From a checkpoint of a small transformer trained on Wikipedia: LayerNorm before each block, learned positions.
Each number is 128 + 24 x the weight over its row's rms, rounded and kept within 0 to 255. Layers, rows and columns count from 0. The size above them is the row's rms in percent of the matrix's.

# layer 5 MLP up, 1280x256, rms 0.0514, rows 1014-1066, columns 0-63
size [ 97 103  95  98 105  97 102  92  97 106  99  97  93 110  99  99  99 102  97  98  91  98  96 102  98 103 100  95  97  95  95  94 102 101  93 103 104  92 100 101  99 106 100 103 100 102 101 102  98 103 101 105 107]
[[150 116  89 143 105 167 128 133 125 141 129 153 161 173 131 147 154  90 113 149  91 119 150 186 148 146  86 113 110 134 117 108  93 141  91 122 135 131 111 148 145 122 104 123 192 154 122 131  56 150  93 119 139 126 100 131 162 105  96 125 130 133 143 127]
 [127 105 115 148 102 151 121 149 126 124 112  99 137 138 105 103  93 105 166 152 122 153 156 171 119 139  72 146 106 115 139 142 124 142 163 136 147 107 147  94 144 130 129  99 111  98 117 134 119 121 112 130 148 139 156 153 127 123 127 126  94 100 147 128]
 [155 146 134 110 134 157 148 106 128 156 141 115 121 129 111 136 143 120 115 102 159 153 172 127 109 119 110 122 117 126  97 106 119 118 113  97 111 140 158 140 133  84 147 109 114  55 111  92 120 106 112 104 127 173 143 128 111 129 140 116 147 115 124 108]
 [102 117 116 165 148 143 153 129  81 145 125 156 146  82  96 129  79 171 145 127 112 123 121 160 139 109 178 130 104 114  99  84 117 164 171 137 160 122 109 129  95 145 112 142 139 145 147  78 145 158 147 138  90 173 105 126 131 159 102 133 154 112 107 120]
 [171 164 109 122 138 120 140 148 116 114 149 119  99 132 155  94 138 131 134 135 101  77 122 119 141 160 127 136  95 125 135 106 144 108 130 173 139 176 106 126 127 121 124 107 176 161 170 143 122 116 136  99  74 153  83 117 155 128 152 152 145 126 120 152]
 [142 143 139 121 103 132 168 127 119 152 175  90 135 114 130 138 112 176 116 138  90 184  99 112 129  75 132 119 156 151 148 139 128 109 167 112 108 115 134 146 120 179 142 110 154 108 141 159 157  97 138 114 137 134 159 134 106  81 111  91  98 125 118 141]
 [113  77 100 133 121 116 172 152 101 138 128 164 127 171  83 118 129 127 164 109 117 108 131 142 156 160 108 160 122 140 106 190 116 116 114 131 147 117 120 115 101 116 115 101 135 104 130 142 129  84 132 103 160  90 114 157 122 158  82 100 180 105 117 143]
 [108 150 110 100 167 122 138  99 104 155 181 121  90 118 145 108 143 138 147  97 169 137 142 136 158 123 125 115 116  88 135 132 109 124 119 124 126 172 119 127 119 181  85 142 166 130 109 107  99 153 120 153 157 112 166 137 147 157 111 124 156 181 143 147]
 [141  75 141  91  98 149 114 109 126 106  92 128 101 131 140  91  78 112 127 173 114 137 137 152 124 109 159 137 122 137 114 109 176 127 130 117  83 125 137 118 127 125 126 104 151 130 123 116 152 179 159 151 122 121 112 122 138 126 144 160 108 112 135 152]
 [120 148 156 100 167 156 128 131 149  82 113  90 125 110 113 139 108 102  80 123 164  88 129 110 133 129 127 120 102 108 147 159 150 118 148 154 129 117 166 147 102 131 106 147 106  93 130 116 175 132  94 135 153 127 140 134 122 147 111  92  86 145 129 126]
 [142 157 145 100 162  78 133 126 152 142 116 157 122 144 106 131 103 133 122 118 162 127 103 127 133 139 128 116 111 120  97 163  74 187 112 120 134 109 182 109 157 113 134 115 138 152 162 141 147 126 109 110 140 114 142 117 142 117 128 109 157  94  98 176]
 [144 133 121 153 147 135 112  91 123 118 140 103  97 117 127  94 124 130 147  93 140 164 151 135 141 153  87 150 150 101 113 120 136  61 128 112 148 116 154 131 118 122 126  72 133 140 113 102 143 197 115  71 113 118 184 107  94 116 105 132  84 119 128 137]
 [128 135 138 138 134 185 141 134 154 178  94 131 131 127 148 155 112 115 118 141 144 114 143 136 138 131 108 159 157 147 150 123 108 136 163 105 168 120 151 161 167 125 160 163 142 111 107 174 105 149 118 100 131 128 165 119 118  93 129 131  99 113 132 116]
 [136 153  94 141 132 103 142 147 142 119  96 149 125  94 106 143 125 101 126 156 134 171 132 130  98 144 164 114 140 104 117 115 110 128 123 147 142 128 133 143  69 149 131 155 126 161 160 170 156 118 108 132 148  76  89 146 175 141 105  71  81 107 101 107]
 [131 153 125  91  83 102 137  88 145  80 152 163 147 119 143 133  94 114 101 147 130 141 130 134 160 131 161 105 110 128 142 118  81 103 153 165 140 133 146 119 109 121 146 122  94 156 153 146 102 142 104 120 157 107 131 134 141 119 114 148 145 120 162 125]
 [142 161 123 105 124 152 133 128 121 164 105 101 113 138 124 101 126 147 138 133 186 132 118  89 149 162 128 132 110 126 156  93  96 135 108 110 139 130 154 126 141 126 121  98 121 108 147 108 146 142 107 140 116 121 125 167 126  77 125 140 127  56 140 183]
 [143 139 166  80 117 129 104 120 113 132  90 117 137  98 166 139 132 134 111 123 135 103 197 125 176 129 105  97 156 130 152 136 105 114 145 152 159 149 148 135 105 145 136 116 162  68 121 168 139 169 150 131 126 135 126 164 183 133 135 102 130 132 131 150]
 [109 133  94 160 102 102 134 160 142 159 146 103  86 165 108 125 131  79 135 143 124 118 138 160  80 122 106 155 135 161 115 142 132 127 113  73 105  96 148 152 131  77 131 117 151 151 128 141  95 142 119 104 126 106 151 116 126 183 112 100 148 148 121 151]
 [101  67 114 138 117 152 152 130 120 119 131  92 100 127  98 105 113 165 186  90 136 133 114 150 173 124 111 122 155 107 140 111 150 146 114 202 162 138  93 140 132 141 105 149 140 128  91 121 205 119 157 102 121 112  96 114 167 109 125 168 121 125 126 140]
 [ 99 156 149 126 143 170 151 109 132 112 160 115 113 125 126 116 147 171  91  99 145 130 128  87 119 147 130 161 126 109 140  73 153 150 169 148 112 119 117 103 130 133 127 146 148 117 103 121  63  46 115 152 146 135 154 135 171  96 106 107 148 172 186  91]
 [139 172 132 131 130 115 134 112 135 148 138 162  79 111 151 144  82 116  85 100 114 164 126 126 158 112 132 115 103 178 112  83 141 139  97 126 160 140 142 126 134 111  95 135 120 124 123 161 135  67  35 123 119 121 110 156 134 107 138 128 122 143  95 139]
 [157 158 130 143 129 137 142 101 142 114 135 112  96  71 143 127 147 136 104 161 132 120 130 156 135  52 122 141 115 124 110  94 112 145 163 135 109 116 108 121 149  98 160 140 164 136 137 107 112 137 158 105 107 132 158 110 177 135 105 145 131 131 130 128]
 [125 138 115 140  91 134 130 140 146  86 143 141 136 115 163  86 116 146 147 103 124  90 116 125 130 145 115 123 100 160  89  88  88 120 156 113 128 114 128 161 111 161 148  93 164  70 142 109  95 127 114 115 110 131 160  70 157 118 142 127 169 124 107 165]
 [ 85  69  96 134 102 134 134 124 126 114 151 129 139 149 151 121 170 133 134 149 166 108 151 121 138 146 116 131  93 152 111 126 156 112 108 104 142 120 140  93 135 145 141 199 131 141  74 106 150 135 101 101  83  99 155 132 122 126 126 141 150 124 125 117]
 [124 111 129 138  85 137 143 118 101  92 165 108 142 100 157 135 106  97 124 120 129 112  95 155 114 126 109 130 136 130 115 149 127 120 101 128 116  96 152 130 130  98 142 141 110 123  65 141  93 130 154 120  92 101 125 149 153 117 185 129 148 101 158 148]
 [ 85 119 157 164 161 157 153 108 103 155 110 128 162 136 126 140 124 138  89 120 155 144 116 139 130 122 165 143 134 113  82 143  92 133  81 147 110 140 104 129 140 168 125 102  80 119 136 134 125  94 174 127  94 128 140  63 172 159 102 134  93 151  95 116]
 [146 143 139 163 129 139 146 127 144 118 149 192 143 123 148  77 130  82 110 138 129 169 153 169 122 124 110  98  63 120 126 120 106 124 151 138 151 146 160 131  80 154 146 136 145 151  63  87 159 116 155 154 133 127 111 160 107 178 165 104 100  74 107  91]
 [129 155  91 104 160 153 111 130 139 115 163 156 131 139 195 120  70 133 121  69 129 163 145 136 132  87 145 145 140 150  92 168 134 100 182 131 158 113  92 146 164 126 114 118 130 146 111 154 127 127 117 149 115 101  77  77 150 137 178 130 154 155 130 143]
 [ 98 168 137 122 139 123 115 188 161 138 145 133 138 119 118 132 147 104 100 122 130 136 140  93 166 140 141 103 104 140 103 131 129 126 137 155 117 115 129 124  86 148  76 133 138 193 148 114 101 125 118 125 158  87 210  88 138 113 121 125 128 124 103 115]
 [ 92 121 125 188 146 157 110 122 142 113 159 136 146 135 132 146 122 145 105 125 120 127 147 130 146  91 144 171 163 127 178 112 135 127 180 132  93 184 125  93 139 145 127 140 105 161 105  88 134 128 110 135 139 155 115 123 132 115 140 124 155 172 148  93]
 [ 77 143 137 113 108 113 145 128 189  90 150  77  80 148 137 146 146 147  92 114 147  93 101 122 153 179  94 184  99 146 106 140 136  95 154 121 138 139 122 129 134 102  99 130 112 145 126 107 130 162 142 149 139 112 137  96 168  96 109 129 121 101 127  93]
 [144 118 108 141 137 146 158 119 148 144 137 128 160 114 151  89 125 142 113 176 122 121 147 137 113 138 109 141 127  87 164  76 103  98 150 121 210  92 120 149 164 123 116 121 109 129 142  85 159 103 101 141 139  87 129 152 143 145 114 112 109 102 142 109]
 [137 119 115 119 126 115 120 121 149 147 156 143 134  70 121 106  88 127 169 113 124  70 124 180 146 136 112  82 118 138  75 111  77  78 110 134 146 102 143 115 105 142 147  85 127 128 112 110 122 107 165 137 137 161 100  97 116 153 149 156 110 159 165 123]
 [135 134 162 101 174 152 156 117 135 126 104 136 127 176  60 162 132  99 118 127 123  87 133 128  91 132 114 110 126 151 125 139 127 136 152 121 194 128 122 138 127 134 115 102 139 142 128 121 130 164 158 117 108  94 159 178 126 126 100 117 104 103 114 120]
 [110 118 117 162 150 110 151 124 129 126 141 114 174 101  87 144 123 147 119 111 141 114 128 124 157  57 111  86 110 107 134 142 121 171 142 124 123 127 128 115 101 129 101 155 130 113 135 118 138 104 155 138 151 146  94 155 179 126 136 113 127  66 105 170]
 [125 106 130 121 124 103 136 101 124 110 149 128 135 126 140 158 158 125 135 124 162 160 146 114 146  79 120  74 120 157 169 125 134 162 125 104 161 147 160 123 109  97 133 125 130 145 174 180 164 103 155 196  94  93 102 149 115  97 137  88 114 109 175 125]
 [144 152 172 113 102 116 193 125 104 161 164 106 107 154  99 127 143  96 125 114 115 171 127 162  85 117  98 108 149 148 119 130 108 172 127 108 146 130 139 116 123 141  91 150  95 134  92  91 174 162  89 167 134 106 129 149 137 134 121 115 157  53 140 112]
 [131 120 117 161 102 117 162 114  98  93 116 166 108 109 158 157 150 119 107 114 125 115 167 104  69 118  97 160  89 123 136 127 105 136 110 118 124 127  95 152 121  92 119 113 115 136 102 130 108 102 152 143 109 138 157 102 128  79 158 139 128 133 108  88]
 [114 110 152 127 125 127 161 138 150 103 113 125 137 122 119 132 112 104 132 122 119 135 148 162 132 129 151  86 108 106 187 127  86 133 139 129 152 119 112  88 108 117 103 139 108 106  95 157 142 167 135 153 142 124 115 155 118 118 147  98 111 159 126 132]
 [155 132 115 170 188 135 103 126 132 161 103 173 130 145 128 133  95 108 122 106  95 133 149 113 142 168 115  88 129 120 112 141 122 130 117 149 155 116 103 134 123 142 104  64 140 129 194 155 157  87 107 129 132  96 108 148 147 125 115 116  99 131 115 163]
 [133 155 108 152 101 109 172 116 138 117 120 131 108  96 114 146 120 157 114 139 140 138 132 123 112 101 166 125 143 155 108 125 190  87 114 108 131 100 139 153 127 169 117 125 150 110 125 139  51 123 113 131 144 131 138 114 119 117 127 166  95 150 158 120]
 [189  98 132  94 179 152 112 112 128 147 122 148 139 154 113 101 115 107 134 117 129 153 131 145 135 184 107 101 123 139 141 119 131 118 169 141 116 181 110 170 152 120 118 133 124 127 128 155 102 130 117 140 144 131 149 129 115 169 109 106 124  86 146 143]
 [126 103 103 161 152 135 141 171 163 132 139 113 122 124 106 155 116  98 103 174 102  93 132 108  87 136 110 123 126 134 101 105 111  98 128 154 103 105 135 138 124 139 114 122 154 124 104  77 120 135 110  95 102 120  90 145 130  99 104 129 121 142 170 127]
 [100 161 140 121 136 137 136 126 119 107 146 126 123 142 122 143 152 136 104 153  95 135 158 139 136 138 117 113 127 160 143  98 194 127 154  89 126  89 114 164 104 128 134 111 137 175 142 137  98 120 123 142 165 124  94 126 149 155 194 131 115 127 149 108]
 [158 127  70 144 116 127 139 102 152 149 126 120 126 103 122  99 110 151 136 147 126 120  79  93  79  98 121  72 138 143 111 127 123 120 148 126 136 130 148 144 136 156 160 127 111 119 115 120 113 142 113 116 140 146 109 161 160 130 121 186 154 105 118 148]
 [152 144 160 155 110 103 135 134 127 132 101 133 110 128 136 134 131  94  80 101 114 126  95 146 117 163 111 101  93 130 105 148 122 132 132 127 127 173  73 139  84 157 127 169 119 174 102 126  96 110 154 126 130 126 143 103 167 154 118 118 126 183 160 146]
 [153 127 119 153 150 113 154 161 126 117 137 145 139 135 143 121 119 148 105 165 133 196 145 151 138 105 158 127 105 162 143 119 130 102 197 110 122 132  84  98 107 139  70 119 106 137 140 162 135 122 141 137 136  94 148  92 152 113 122 136 168 150 134 133]
 [144 103 105 141 100  99 121  82 180 122 148 113  81 142 112 127 118 108 149 145 106  88 126 166 143  86 136 130 110 168 133 125 148 155 121  95 104 129 171 112 104 144 153 117 148 138 137 144 166 118 168 116 118 119 103 126 142  98 164 152 128 146 119 154]
 [103 129 131 155 176 139 128 114 113 138 121 113 152 104 135  99 133 134 155 121 141 129 109 167 132 129 118 147 165 111 177 147 132 111  97 130 117 152 163 108 128 122  95 108 133 128 122 127  93  94 161 123 144  82 123 148  92 115 168 115 118 123 110 130]
 [132 163 131  89 144 101 177 140 167 139 186 114 114 103 119 158 134 115 189 109 168 107 113 139 108  98 177 131 153 137 133 129 101 127 139 156 114 153 180 117 119 126 137 125 145 139 152  90 107  69 113 104 124 120 164 122 109 107 120 157  84 131 135 146]
 [150 185 135 133 155  98 159  87 136 172 158 143 155 114 124 153 142 104 153 117 134 135 134 142 162 140  79 161 105 144 153 147 162 117 110 153 106 118 146 100 107 132 168 126 115 139 145  98  73 120 113 172 138 117 131 101 172  96 162 158 120 137 108  96]
 [114 127 136 125 167 127 109  80 135 178  94 110 149 112 131 123 110 108 145 150  76 135 118 134 108 134 157 118 130 126 158 154 133 135 123 134 114 106 144 119 111 124  92 150 117 115 208 140 136 130 132  94 115 158 120 115 116 147 108 154 160 170 105 162]
 [110 103 120 178 139 157 121 138 143 150 138 136 138 135 148 129 144 114 140 135 112 100 101 142 129 112 146  97 164 108 152 119 157 130 118 154 159 128 139 134 144 117 114 122 101 141 129 126  89 153 137 135 147 106 139 143 169 124 118 188  99 159 102 140]]
# layer 5 MLP down (transposed), 1280x256, rms 0.0516, rows 1014-1065, columns 0-63
size [100 104 103  91  99  96  99  95  93 105 106  96 102 105 102  98  97 104 103  99  95  92 102 105  95  96 102 100  97 101  96  97 109  96  92 102 104  93 104 103  93 101 103 104 101 109  99 105 106 101 102  98]
[[ 99 178 178 113 167  83  68 125 120 106 157 110  98 120 143 139 131 111  92 160 142 161 132 119 144 126 122 135 104 137 124 166 112 124 142 118 150 123 126 115 123 159 139 130 104 114 136 147 175 161 131  87 109 113 150 117 100 145  97  92 111 134 141 145]
 [120  88 126 110 148 131 160 102 153 104 107 103 161 115 121 139  87 115 170  88 107 180 118 121 124 135 107 176 145 139 135 123 123 114  90 159 136 106 112 134  81 134 119 114 114  94 122 142 123 116 155 141 145 150 144 132 141  81 133 129  96 109 140 177]
 [128 147 114 161  93 133 133 144 120  97 141 125 113 121 112  96  87 116  79 102 121 160 128 205 169 117 116 142 149 147 134 110 132 123 109 124 135 149 106  90 157 109 121 177 119 154 102 131 156 135  77 117 154 103  99 152 152 149 186 117  90  93  86 134]
 [144 132  93 117 144 165 135 109 118 112 139  76 154 104 139 147 156 114 128 129 147 159 116 170 148 161  95 127 108 209  96 137 104 133 133 140 141 124 150 157  66 130 141 150 144 119 138 119 131 103 124 139 111 106  95  87 108  70  79 134 124 101 122 118]
 [116 153 157 123 138 135 152 165 137 137  89 143 117  96 166 131 142 126 141 167 121 203  98 123  79 119 141  96 150 121 108 139 110 107 104 121  86 109 142  96 112 159 134 133 122 140 135 164 119 122 155 125 138  94  86  95 100 120  78 157 101  89 119  43]
 [108 162  94 123 101 146 115  69 138 147 110  84 154 148  99  95 123 135 199 147 119 135 113 159 149 103 142 158 129 135 117 117 129 163 146 102 180 158 134 109 179 122 169 132 144 159 108 105  96 151 140 137 144 151 122 114 123 120 178 131 123  88 143 130]
 [124 188 119 147 109 124 101 149 121 159 100 121 129  96 167 130  88 105 120 141 160 148 158  99 132  93 147 135 153 115 159  92  94 108 173 122 187 123 149  85 145 155 101  93 147 118 116 145 131 170 111 134 136 137 157 118 124 117 151 121  95 110 130 104]
 [ 93 105  99 135 144 138  89  87 120 126 124 140 118 139 161 116  98 105 122 115 188 110  87 135 124 110 156  93 117 173 165 167 119 129 129 130 109 134 127 127 126  79 139 110 142 157 140 119 118 130 155 123 113 115 104 103 127 138 156 144 148 103 106 128]
 [134 159 105 125 149 114 154  99 145 108  85 135 135 134 119 112 169 121 109 169 138  80 134  91 151 129 147 185 118 140 129 137  66 145  96 120 156 129 112 105 126 104 155 109 113 137  92 158 133 142 104 104 177 121 185 121 125 152 122 105 156 165 141 155]
 [108 144 123 139 136 120 106 148 144 118 105 125  67 105  72 129 114 148 144 112 100 141 134 112 149 135 130 159 156 135 156 142  92 115 124 138 105 156 123 154  65 109 160  97 128 103  88 133 146 123 124 133 138 121 121 145 127  97 120 141 104  73 194 122]
 [131 106 162  93 129 132  91 151 119 105 171  82 125 115 128 107 121 138 133 113 136  92 165 113  85 156  82 167 157 103 160  86 120 131 122 153 111 109 103 161 149 151 152  95 139 103  93 131 167 152 134 118  98 102 160 126 151 107 167 136 108 124  97  67]
 [141 141  99 150  95 144 170 115 139 156 117 131 144  98  85 169 136 131 172 145  88 152 138 148 109 146  84 109 114 126 109 148 107 104  83 129 115 113 137 120  59 128  95 174 156 162 117 103 119 119 153 135 120 151 175 132 170 111  85 103 125 100 112 134]
 [149 150 117  61  86 106 101 114 131 140 164 159  96 161 114 139 172 143 130 109 149  93 142  89 156 136 150 141 160 155 123 126 143 174 147 179 131 160 123  96 128 118 110 147  94 136  85 151 109 124 111 136 113 138 141 124 127 148 138 101 112 112 145 153]
 [155  97 104 119 126  94 160 124 146  92 121 137 107  90 151 143 134 101 125 124 102 158 118 101 131 128 128 153 144  79 114 144 162 131 120 102  93 117 122 150 134 146 124 140 158 123 155 132 143 146 142 159  99 123 114 126 128 147 134 161 120 144 188 163]
 [ 80 153 147 145 160  92  92 107 119 110 127 156  89  93 114 140 134 137 134 161 131  99 123 124  89 145 169 131 146  86 123 160 124 138 116 114 103 128 107 116 139 183  96 159 104 122 128 133  52 107 138 151  93 116 112 124 120 130 150 136 151 117 118 103]
 [123 154 129 169 115 161 119 191 158 115 143 119 136 175 136 137 149 135  97 134 152 116 113 143 137  79 124 145 138 140 110 137 119 138 125 121 144 122 112  94  74 167  94 135 100 131 119 125 134 137 141 107 148 135 110 112 120 131 183 119 127 177 147 117]
 [135 145 108 162 164 122 136 119 138 136 119 124 144 168 134 138 121 131 146 101 142 135 100 113 109 143 145 176  99 153 118 141 130 156 122 113 124 104 147 102 132  88 119 167 163 163 177 120 157 117 142 112 145 128  88 133 118 145 150 170 139 170  98 107]
 [167 129 107  94 119 141 162 137 118 150  96 137 126 117 108 118 150 175 126 124 172 106 140 141 145 148 108 117 139 125 140 141  96 117 117 152 101 152 102 104 116  89 135 150 123 157 103 161 101 133 144 147 153 135 135 122 152 116 127 188 131 151  86  70]
 [133 109 104 115  85 113 134 125 138 149 134 135 138 126 149  84 161 120 126 103 120 134 131 180 117 139 163 117 145 127  96 132 160 130 136 106 166 142  87 108 122 163 146 105 128 116 142 173  75  81 169 152 104 148 160 110 134 140 146 158 154 113 133 113]
 [126 105 120  88  92  89 103 137 132 152 131 145 147 144 155 142 118 116 162 186 106 111 143 158 160 134 145 168 135 163 105 142 123 147 141 134 137 134 123 149 138  79 152 167 113 162 130 153 116 153 125 123 107 104 118 109 120 103 122 134 105 146 142  95]
 [137 113 155 112  86 131 121 146 122 116 108 100 113 135 130 112  91 134 124 119 149 102 116 120 117 146 130 183 110 114 122 156  72 158 114 124 131 161 127 156 104  90 142 111 139 146 112 139 118 129 130 175 126 141 117 145 171 133 163 114 195 113  79 118]
 [141 128 154 115 144  86 141 179  63 143  92 126 101 123 147 128 120 143 141 111 139  83 142 109  93 148 139  99 193  86 117 140 150 149 110 122 131 107 154 143 161 169 147  91 153 133 114 156 195 144 105 129 146 128 114 150  80  83  98 119 141 158 124  99]
 [136 120 149 133 159  84 128 145 108 119  93 117 122 117 148 153 137 125 117 132 162 123 119 179 148 155 112 153  96 136 146 102 104 180 118 128 152  68 123 113 149 139 119 144  99 115 171 161 172 126 117 139 124 105 124 100 118  92 152 124 122  99 104 125]
 [ 95 120 101 135 111 128 116  95 119 117 140 132 134 141 140  78 128 112 153 179  84 121 147 118 126  82 126 143 152 121 120 167 110  95 118 132 150 120 115 156 127 176  96 116 128 145 113 129 107 124 136 100 124 125 113 113 149 101  83 133 131 124  99 105]
 [157 130 154 157 144 105 141 144 124 161 137 140 117  95 136 161 150 135 109 111  89 100 112 141 120 110 124 109 108 105 128 139 135 104 155 123 132 113 145 164 119 124 162  96 129 156 181 146 134 132  71 156 157 138 116 122  97 125  74 139 107 139 111 132]
 [156 133 121 118 117 124 112 156 172 135 124  93 157 115 109 136 136 128 124 166 142 159  90 135 118 110 163 115 108  79 132 132 109 132 119 104 104 139 136 142 112 137  86 164 113 116 108 155  83 163 138 133 161  87 121 128 101  96 143 117 125 158 121 145]
 [142 138  83  97 107 139 128 104  93 154 123 156 139  98 124 136 101 135 115 140 109 116 167 124 160 116 107 120 184 138  84 139 132 111 125 130 185 161 127 177 123 145 127 124 113 156 115 107 134 115 161  95  79  97 134  90  97 123  89 102  87 154 123  95]
 [109 127 134 137 105 131 109 121  91 116 127 114 135 160 129 126 162 101 105 155 120 142  76  91 143 147  97 135 140 130 162 146 174 146 153 100 108 109 143 121 110 112 150  90  96 166 128 156 163 108 153  86 106 150 159 108 124 108 128 166 126 152 153 128]
 [169 104 127 100 135 111 107 149 129 155 134 118 153 120 106 126 117 136  80 109 128 144 101  98  97 164 137 127  89 146 119 139 111 139 109 148 124 142 124 129 127 121 118 122 141  83 151 158 115 116 118  79 106 136 148 143 141  90 159 104 116 172 109 109]
 [124 101 121 133 152 104 107 109 148 118 104 100  89 150 114 126 116 125 128 135 173 151 115  81 101 136 133 141 120  99 150 114 123  92 109 154 142 119 133 151 131 107 144 114 160 125 134 126 161 127 178 132 181  88 138 161 107 123 113 146 143 137 109 122]
 [129 127  93 106 167 133  97 157 165 157 136 123  73 156 129 144 122 115 157 120 128 123 109 149 117 105 142 123 110  85 147 126 152 146 141 136 123 126 115 126 138 122 109 173  94 135 161 177  98 117 128 144 158 129 126 165 150 120 115 151 128 119 133 136]
 [132  93 154  90 108  97 109 103 173 133 151 132 139  73 126 118  94 112 188 116 153 128 112 147 130 113 130 147 141 128 157 118  95 139 122 196  98 143 124 100 144 153 150  97 157 161 169 108 119 124 154 103  89 169 153 169  79 103 105 144 113 124 151 150]
 [148  94 139 100 127  91 108 160 144 125 171 160 163 121 125 111 120 127 126 140 134 144 165  79 100 109 114 134 151 138 136 139 128 175 159 140 119  93  86 141 107 147  93 137 123 163 121  95 125 152 102 101 153 105 140 148 162 195 119 144 128 184 146 133]
 [145  99 129 131  71 112 126  96 111 133 128 145 133 125 151 163 102 106 123 134 146 157 120 105 104 104 129  94 143 104 161  86 176  90 111 124 117 154 110 131 154 112 155 140 141 113 151 161 100  93 106 146 138 156 152  98  91  97 183 125 149 107 147 143]
 [121 124 165  97 147 134 122 174 167 136 134 135 155 124 143 123 129 128 169  87 136 138  90 120 114 106 130 167 125 149 116 154 104 125 136  98 130 110 146 139  91 135 119 156  84 137 130  74 108 129 162  84 117 161 183 114 144 142 146 131  71 105 122 161]
 [123  95 168 131 133 132 159 149 139 116 117 156 129 132 128 142 126 167 152 105  88 160 165 116  92  94 110 130 114 133 112 101 127 140 158 137 150 174 134  93 152 148 157 134 142 147 113 103  85 140 111 150 127 169 157 143 138 122 138 137 116 126 127 141]
 [117 112 137 145 120  96 136 139 140 108 164 147 112  80  94  88 161 150 126 186 133 151 142 115 135 156 126 153  91 134 163 151 109 130 155 139 135 145 107 156 119 150 135 141 133 147 140 133  94 106  80  90 100 149 165 119 136 137 114 125 169 155 100 127]
 [111 148 118 144 104 142 126  72 156 132 125 137 171 161 105 150 102 168 132 117 120 119 121 128 140 139 135 119 146 103 104 154  84 128 145 101 177 129 140  85 177 108 130 114 114 127 128 122 123 101 110 139 151 179 109 136  91 136 132 146 168 142 163 113]
 [127 138 109  89 143  98 154 181 143 103 110 136  98 124 128 148  85 150 129 152 100 127 137 145  99 145 144  91 162 122 149 114 129 168 155 101 104 118 172  86 118 105 156  95 158  91 140 142 167 130  95 168 167 122 102  98 135 149 125 120 149 145 175 109]
 [170 121  92  94 137 130 142 150 130 100 143 140 147 116  98 103 148 136  83 134 166 116 114 129 123 141 181 130 124 124 117 113 124 112 121 143 122 128  87 123 112 132 172 155 142 123 110 127 132 137 140 136 173 126 125 117 106 109 120 140 125 119 102 111]
 [125 120 125 114 124 168 125 130 132 139 106 110 113 112 118 131 117 108 140 135 121 131 144 171  95 141 145 125 153 120 126 167 105 146 103 128 113  86 143  99 124 129 120 153  96  80 102  95 165 114 146  70 136 140 105  97 123 135 133 145 121 123 147 155]
 [ 92 129 153 125 142 131 118 126 138 165  65 167  80 115 144 152 168 125 133 135 110 161  98  80 127 157  97  89 112 136 165 122 118 148 107  95 114 103 110 108 160 133 153  72 137 160 128 110 118 104 162 156 104 124 101 147 110 104  94 118 156 150 133 121]
 [149  99 117 110 112  92 108 135 118 155 109 123 133 125 132 125 122  94  93 115 170 126 127 134  88 157 150 149 142 133  97 138 130 142 144 146  73 150 111 133 170 118 114 138 117 146 171 158 103  98 160 137 112 138 134  82 150  91 150 153 114 133 131 131]
 [111 131 122 136 145 134 114 124 140 106 137 145 151 109 114  81 123 135 110 164 100 115 127 142 100 151 162 105 136 122 138 144 120 125 128 184 108  99 144 151 150 100 118 173 128  44  85 130 153 150 125 132 126 121 154 121 114 129 109 140 147 117 133 117]
 [105 110 122 101 112  93 126 131 161 147 121 138 128 127 162 125 179 102 104 112 161 100 207 148 156  98 127 105 151 116 144 121 157 124 133 137 142 110 157 103  91 162  95 144 178 124 155 138 103 146 103 120 127 152 144 158 115 129 111 122 147 146 147 132]
 [137 128  93  99 108  91  90 123 122  84  83  98 111 128 154 158 156 116 170 162 121 118 139  94 129 122 126  83 109 138 126 138  81 120 117 129 143 112 140 145 164 173 158 123 153 153 141 146 136 126 101 113 149 170 171 154  94 143 167 137 138 120 147 155]
 [ 90 146 176 165 146 135 130 147 151 133 146 102 100 123 118 185 138 110 142  94 153 123 109 119 127 121 119 128 141  96 133 164 113 103 136 105 117 107 134  99 183  94 129 161 135 136  99  93 101 165 107 147 123 137 120  91 133 126 129 158 135 106 116 133]
 [123  87 133 127 123 106 182 103 194 116 132 165 153 123 123 142 121 112 135 107 158  98 118 109 142 120 149 110 151 135 135 126 117 158  95  90 112 128 160 163 156 161  79 146 118 135 160 139 102 109 126 112 115 135 178 180 132 101 127 121 147  85 113  93]
 [127 158 100 112 111 129 122 171 156 152  91 140 142 170 130 127 112 154 113 135 153 159 164 120 118 125 125 111 106 127 131 162 140 139 132 138 161 123 133 165 115 131 135 154 155 144 131 147 127 143 117 118 137 112 184  96 100 139 144 103 112  90 131 169]
 [ 65  99 138 121  98 159 110 125 110  97  88 131  82 185 115 102 125 149 130 129 129 118 119 117  79 115 108 126 109 114  92 131 137 149 127 107 135 165 133 105 172 111 122 120 140 134 118 119 103 137 159 171 109 172 110 121 124  95 168 150 123 125 121 117]
 [122  94 104 100  81 121 141 115 101 125 139 110 129 141 117  91 145 112 111 124  83 141 113  81 118 137 142 101 150 150 184 122 123  94 139 103  93 105  94 130  92 103  95 150 132 103 150 143 111 161 121 141  86 133 118 123  90 125 120 131 101 127 142 112]
 [ 97 128 125 146 135  99 103 128 128 146 150 131  80 134  93 143 100 163  85 121 126 104 123 120 114 145 131 138 164 147 115  86 142 129 164  99 141 148 136 123 123 118 147  93 161 150 100 157 132 135 182  92 148 133 142  99 120  92  65 109  95 141 111 108]]